Weights of a small GPT-style language model, trained from scratch on English Wikipedia: 8 layers, 8866 steps.
Each number is 50 + 15 x the weight over its row's rms, rounded and kept within 0 to 99. Layers, rows and columns count from 0. The size before them is the row's rms in percent of the matrix's.

# v: layer 5 attention value, 128x128, rms 0.0537, rows 43-63, columns 64-127
# o: layer 5 attention output (transposed), 128x128, rms 0.0478, rows 43-63, columns 64-127
# q: layer 5 attention query, 128x128, rms 0.0643, rows 64-67, columns 64-127
# k: layer 5 attention key, 128x128, rms 0.0631, rows 64-66, columns 64-127
v43 096:40 40 51 34 50 74 66 47 24 62 33 54 49 39 34 39 57 29 54 45 60 40 53 44 41 41 36 45 46 65 53 49 76 36 62 58 50 21 75 32 45 28 54 65 45 56 61 71 50 59 30 47 44 40 33 85 45 29 29 52 49 42 32 26
o43 098:32 16 69 15 35 63 53 47 77 45 57 38 30 61 46 67 65 36 24 47 40 72 66 51 51 84 38 63 37 55 30 37 65 42 30 49 50 20 44 50 31 59 74 67 61 58 31 21 54 76 54 48 39 49 48 46 38 69 48 27 84 34 34 46
v44 102:40 31 55 66 21 78 35 72 53 42 44 74 74 70 52 34 32 54 63 32 29 55 41 29 43 34 56 56 54 27 87 50 63 57 69 60 48 36 51 79 35 26 54 24 71 57 48 34 62 53 32 66 28 07 67 41 46 46 33 58 32 52 47 58
o44 105:14 10 39 61 26 69 56 50 75 66 43 34 35 53 77 34 53 36 64 23 22 57 69 51 57 55 32 48 64 48 40 56 64 36 45 47 33 63 39 80 10 47 25 58 54 64 41 46 52 48 49 42 41 27 35 65 34 76 25 49 58 60 42 44
v45 104:50 52 57 57 59 45 33 49 62 43 26 45 41 54 65 65 33 41 47 39 66 44 63 27 52 78 76 49 41 62 50 78 56 25 33 39 23 30 63 62 34 35 63 31 51 37 78 57 59 59 46 59 72 35 42 47 43 41 70 57 28 79 61 52
o45 104:36 45 33 36 49 58 58 38 40 41 62 55 62 38 80 13 61 36 28 66 68 72 23 49 50 46 56 90 30 61 53 86 55 37 42 30 35 33 67 52 27 53 57 15 69 44 64 44 48 30 46 67 49 46 43 65 64 55 15 69 63 51 38 46
v46 116:46 80 52 32 55 38 29 69 56 24 49 35 28 42 54 28 58 66 65 47 40 79 55 45 52 32 73 56 66 26 53 43 72 70 34 38 42 47 17 59 72 37 62 79 55 50 45 81 46 45 23 56 55 90 63 63 62 23 44 36 24 38 71 39
o46 116:67 75 35 66 78 42 32 53 58 46 39 82 78 39 40 66 45 52 99 38 22 55 66 42 44 46 69 32 25 52 74 41 64 60 49 60 50 62 41 65 44 41 50 71 55 48 46 55 40 58 20 54 69 53 69 51 74 90 47 49 42 51 55 41
v47 108:68 42 59 53 45 69 39 56 47 56 64 21 42 23 44 57 46 57 50 50 45 35 37 46 53 68 62 49 57 32 68 67 22 57 54 32 50 60 27 68 58 31 48 46 40 69 27 59 61 26 33 30 60 50 41 75 50 72 33 51 28 52 45 42
o47 109:36 79 69 40 69 17 32 64 61 68 47 23 48 46 46 49 57 45 72 47 54 48 70 51 62 65 39 22 53 56 64 42 46 68 50 49 53 56 52 64 64 43 31 35 38 52 12 46 50 24 51 22 33 27 50 69 33 57 46 65 43 37 58 53
v48 104:82 56 36 44 42 51 36 64 60 71 38 55 74 37 40 28 40 27 30 53 64 73 33 43 43 54 61 40 40 33 58 39 18 54 63 65 34 53 74 56 58 62 75 74 61 45 52 72 87 55 95 38 55 58 63 65 40 50 67 24 36 37 55 68
o48 102:50 51 57 49 49 52 46 69 41 29 41 40 60 58 44 28 48 60 60 32 72 74 40 36 34 56 44 54 40 67 59 40 41 41 27 74 53 75 48 54 99 19 36 25 47 54 44 61 51 32 77 48 48 42 57 42 44 55 42 42 39 67 31 21
v49 111:34 72 62 69 44 33 27 63 63 37 61 30 59 51 55 26 55 58 37 61 54 28 73 27 62 55 55 45 58 50 46 41 78 40 50 26 53 33 56 39 20 43 37 46 59 41 42 27 29 41 45 26 49 54 53 52 73 58 37 52 62 62 43 50
o49 110:37 54 67 60 16 76 53 69 63 36 72 42 54 26 47 33 71 44 08 48 28 77 58 11 64 38 30 58 09 41 58 37 68 79 54 46 46 43 40 52 29 57 49 86 51 30 48 76 44 61 65 76 45 71 56 59 76 46 38 44 62 57 42 60
v50 121:53 82 37 61 59 55 22 68 56 67 45 14 45 50 37 65 64 51 60 24 64 40 54 34 61 58 77 62 36 46 21 47 68 40 27 56 36 42 80 67 48 64 58 60 53 34 36 84 69 43 45 44 59 55 37 22 19 56 51 42 55 60 80 59
o50 110:62 62 46 51 56 60 51 48 49 25 30 40 53 17 76 35 45 42 36 64 70 30 45 18 58 48 36 71 36 60 20 50 42 81 28 26 42 72 71 45 40 23 41 37 53 44 63 56 63 46 51 44 39 48 30 37 66 72 37 53 40 54 38 48
v51 117:65 51 54 58 66 41 69 54 38 24 37 38 52 44 46 66 44 29 62 26 63 53 60 58 55 43 58 54 49 40 56 46 32 36 83 44 37 41 58 51 43 34 61 48 55 76 47 59 43 68 51 37 37 23 29 61 80 43 42 39 50 84 30 89
o51 114:35 39 54 48 84 28 44 43 38 58 64 62 31 65 66 17 57 55 50 54 55 50 52 45 60 28 61 39 67 48 38 50 43 36 51 30 28 53 38 56 81 49 43 68 60 51 57 71 54 99 41 32 62 46 45 78 42 63 57 36 48 59 48 45
v52 099:90 33 83 59 56 47 50 34 30 71 60 47 42 45 40 33 37 35 47 78 60 47 42 78 69 57 64 61 39 43 54 51 33 28 55 71 49 61 40 44 29 55 57 40 51 73 51 33 50 62 54 82 72 64 51 53 70 72 44 54 61 38 29 65
o52 101:58 38 81 56 46 41 61 53 49 64 66 57 40 43 34 35 60 58 67 53 45 54 28 75 50 51 41 49 72 64 53 66 05 35 58 30 39 34 27 48 43 58 49 33 52 35 19 58 13 60 57 74 50 57 66 72 60 41 74 47 66 62 34 41
v53 102:64 94 59 56 45 39 56 57 74 34 70 53 72 27 27 76 30 41 48 57 70 54 59 53 47 36 74 42 61 51 70 61 38 37 73 56 53 37 55 56 51 44 62 43 30 42 59 48 69 51 45 29 53 52 59 53 62 39 80 52 37 54 46 43
o53 104:53 62 43 43 40 53 46 79 68 48 47 57 65 35 52 23 51 42 75 48 41 47 34 44 26 56 57 54 48 38 62 51 69 58 43 52 12 27 77 81 65 35 39 48 49 57 68 38 41 43 48 42 87 49 60 50 57 58 44 39 32 83 47 11
v54 095:35 29 58 56 58 39 44 22 74 19 50 42 64 55 58 55 28 52 73 38 60 34 45 32 65 92 75 48 67 49 38 47 86 17 51 16 58 53 60 34 34 34 67 76 32 54 68 75 49 54 54 50 23 28 29 37 58 54 60 83 38 67 53 61
o54 094:77 36 37 42 43 68 57 46 69 40 72 75 61 54 56 17 52 29 40 72 50 90 64 44 58 43 45 72 41 59 33 43 90 56 41 41 35 48 60 66 28 70 37 57 55 31 74 26 44 52 56 71 50 61 46 32 53 54 26 84 54 42 88 51
v55 109:68 69 33 45 55 67 68 69 80 59 76 43 44 45 47 09 56 56 39 47 39 48 59 52 57 52 59 72 38 63 27 36 41 25 74 75 68 64 37 35 29 49 65 46 59 51 51 43 65 56 38 81 42 31 45 40 32 74 16 50 29 65 63 56
o55 116:74 51 51 39 52 59 57 27 25 62 54 45 26 68 67 34 28 54 41 49 65 68 85 64 43 47 71 47 60 49 50 40 36 61 31 35 29 53 28 36 00 53 66 45 56 66 42 56 49 53 64 44 51 81 35 59 56 37 36 48 33 56 63 36
v56 120:97 72 47 54 47 57 57 46 65 42 53 47 62 73 52 78 63 55 40 49 56 52 22 66 75 51 63 46 33 48 57 51 56 47 18 43 33 57 31 43 32 49 52 79 45 38 39 54 65 18 45 71 27 42 64 44 77 35 61 35 39 71 77 59
o56 118:67 60 64 34 50 54 44 50 37 68 29 59 41 42 70 57 58 46 40 53 42 40 20 07 48 59 26 40 32 61 65 72 74 72 37 43 27 62 22 48 62 51 30 38 44 47 58 26 57 66 57 53 21 54 70 19 49 57 51 63 65 68 60 36
v57 106:57 29 55 69 69 77 35 68 44 40 37 28 55 43 59 43 64 28 39 58 67 68 35 59 43 43 74 59 49 47 47 49 55 66 44 37 28 54 68 71 50 25 42 36 45 56 38 35 52 63 41 71 41 44 45 33 48 29 70 49 44 62 54 34
o57 110:35 19 49 62 58 78 47 39 45 36 30 60 49 39 97 39 73 48 63 72 37 30 71 52 63 38 51 48 50 45 61 43 41 43 47 45 52 39 43 72 44 30 37 35 59 50 30 43 77 56 45 53 58 12 46 54 57 69 49 44 45 34 26 62
v58 099:14 26 75 50 38 53 42 61 57 30 36 64 31 54 50 13 38 57 65 37 73 46 54 47 43 31 23 52 38 38 28 49 58 59 64 41 61 38 33 35 40 46 61 81 46 31 32 42 42 41 73 65 70 45 53 50 71 46 43 59 49 84 40 57
o58 096:37 37 46 64 43 45 55 62 37 64 71 43 47 45 46 42 32 58 59 17 36 60 11 58 72 40 42 67 34 25 47 74 56 41 67 50 58 30 24 43 65 64 69 83 46 48 53 73 45 70 46 67 38 65 45 64 71 38 51 46 75 54 55 44
v59 115:49 46 38 49 41 65 59 73 37 45 50 45 34 51 51 63 41 63 42 51 47 48 64 54 44 42 53 57 23 59 46 30 55 24 60 75 65 37 32 62 51 41 29 34 57 19 35 32 70 49 39 51 38 49 25 68 54 74 55 42 40 34 23 51
o59 116:34 49 58 50 33 82 57 63 38 91 61 30 59 58 54 80 51 39 49 55 36 40 38 31 34 47 56 60 56 34 33 56 71 44 23 50 49 43 69 41 38 22 73 48 28 69 06 73 64 34 47 25 48 65 39 64 62 48 44 43 62 26 39 69
v60 112:77 48 29 56 47 37 51 59 68 63 54 64 59 80 39 45 56 37 48 64 44 43 20 93 89 22 80 60 39 52 39 38 58 31 34 25 49 40 25 70 41 29 40 69 47 66 16 30 38 54 62 60 76 39 62 30 54 67 18 48 57 59 42 51
o60 113:65 52 52 68 13 46 54 38 35 62 21 67 41 47 59 59 40 50 12 49 31 50 29 36 62 40 58 61 45 27 65 49 50 57 49 43 58 52 18 37 41 59 31 51 31 58 10 63 54 43 43 45 50 28 52 34 56 53 62 65 53 63 55 43
v61 101:54 47 31 34 53 44 56 79 23 52 82 49 48 72 42 70 50 79 35 41 56 57 61 39 37 59 51 60 48 46 79 44 53 76 32 80 20 43 61 60 41 21 55 24 72 42 26 66 46 66 53 66 53 46 18 62 52 48 58 65 55 40 43 51
o61 102:53 54 49 77 66 96 41 50 51 62 41 25 57 53 82 62 64 37 53 45 53 60 21 43 31 43 39 43 81 55 47 60 54 59 39 35 53 51 71 73 47 53 54 46 58 51 09 16 48 38 26 68 65 38 53 70 27 90 50 45 70 43 33 56
v62 103:56 32 72 60 38 45 54 52 40 60 52 44 28 53 50 38 55 49 51 28 58 58 45 36 42 66 14 37 49 57 80 47 25 67 45 50 44 53 57 52 45 33 41 50 40 87 50 75 31 36 63 75 35 20 65 55 43 47 58 59 52 38 82 44
o62 102:26 18 33 57 44 51 30 56 54 63 59 00 25 67 48 55 49 52 58 37 61 19 71 72 59 62 45 24 55 67 36 46 53 18 24 53 59 68 33 61 42 54 54 53 71 37 63 44 27 61 58 63 37 59 37 36 18 78 53 68 42 34 57 42
v63 104:63 59 35 59 55 48 46 38 57 29 49 69 46 57 55 48 69 52 42 45 41 65 40 52 22 21 29 60 32 14 58 59 73 52 70 50 50 54 33 62 57 50 43 44 54 66 30 38 47 65 68 64 76 80 50 76 38 37 52 48 43 31 54 56
o63 103:60 55 34 76 41 48 32 71 45 53 43 53 50 71 45 41 45 44 81 64 44 55 41 71 38 49 66 30 50 33 69 31 56 44 44 53 70 58 39 31 48 53 73 24 56 69 10 40 79 64 24 59 71 57 31 69 48 60 38 62 39 50 46 43
q64 090:56 66 63 56 30 64 19 65 33 14 32 66 43 61 21 36 68 57 71 46 73 58 37 46 30 43 40 60 61 71 39 32 60 62 46 27 58 56 49 79 33 45 27 79 39 43 27 54 76 71 44 79 39 59 23 44 55 55 35 43 69 49 52 58
k64 078:46 40 32 61 44 30 43 53 54 49 52 36 51 39 35 43 69 51 58 43 23 30 47 78 22 83 71 61 66 47 22 50 34 77 49 53 43 42 51 37 49 66 65 29 56 61 47 80 64 49 58 45 47 54 52 60 69 64 60 27 54 56 69 46
q65 108:46 27 37 47 58 38 68 37 58 54 48 56 41 49 49 56 78 49 50 48 18 66 67 52 64 70 65 52 34 18 44 32 26 27 63 41 39 75 60 38 63 33 68 37 60 58 25 20 26 34 66 25 67 39 72 49 61 27 63 54 52 46 41 50
k65 117:28 50 67 63 58 54 59 55 52 47 68 06 60 69 73 50 66 42 52 64 49 42 61 47 51 37 34 68 53 33 39 77 51 81 62 43 79 56 79 36 63 58 57 44 62 49 58 56 40 57 58 66 92 00 64 42 48 39 57 52 17 70 53 61
q66 087:42 40 40 59 73 38 63 36 63 63 51 55 51 47 62 69 66 67 44 65 27 44 66 40 61 64 68 67 47 30 51 54 26 45 46 63 58 50 60 62 61 29 54 18 54 67 29 63 11 52 67 37 69 45 56 61 71 22 62 34 48 62 18 51
k66 091:20 37 53 53 72 44 66 54 85 59 59 22 51 53 78 38 61 42 33 81 50 51 48 52 49 30 45 48 57 34 26 56 65 58 58 36 70 77 50 39 47 42 50 45 63 39 65 61 59 47 49 68 81 24 58 45 47 48 56 66 31 74 16 66
q67 081:55 47 31 70 38 71 32 79 42 38 74 58 60 51 45 32 58 51 55 48 31 43 41 40 33 51 34 48 36 43 47 70 76 65 41 56 42 38 66 52 23 60 29 66 15 48 38 26 71 49 29 66 31 58 42 27 47 56 32 34 73 45 64 50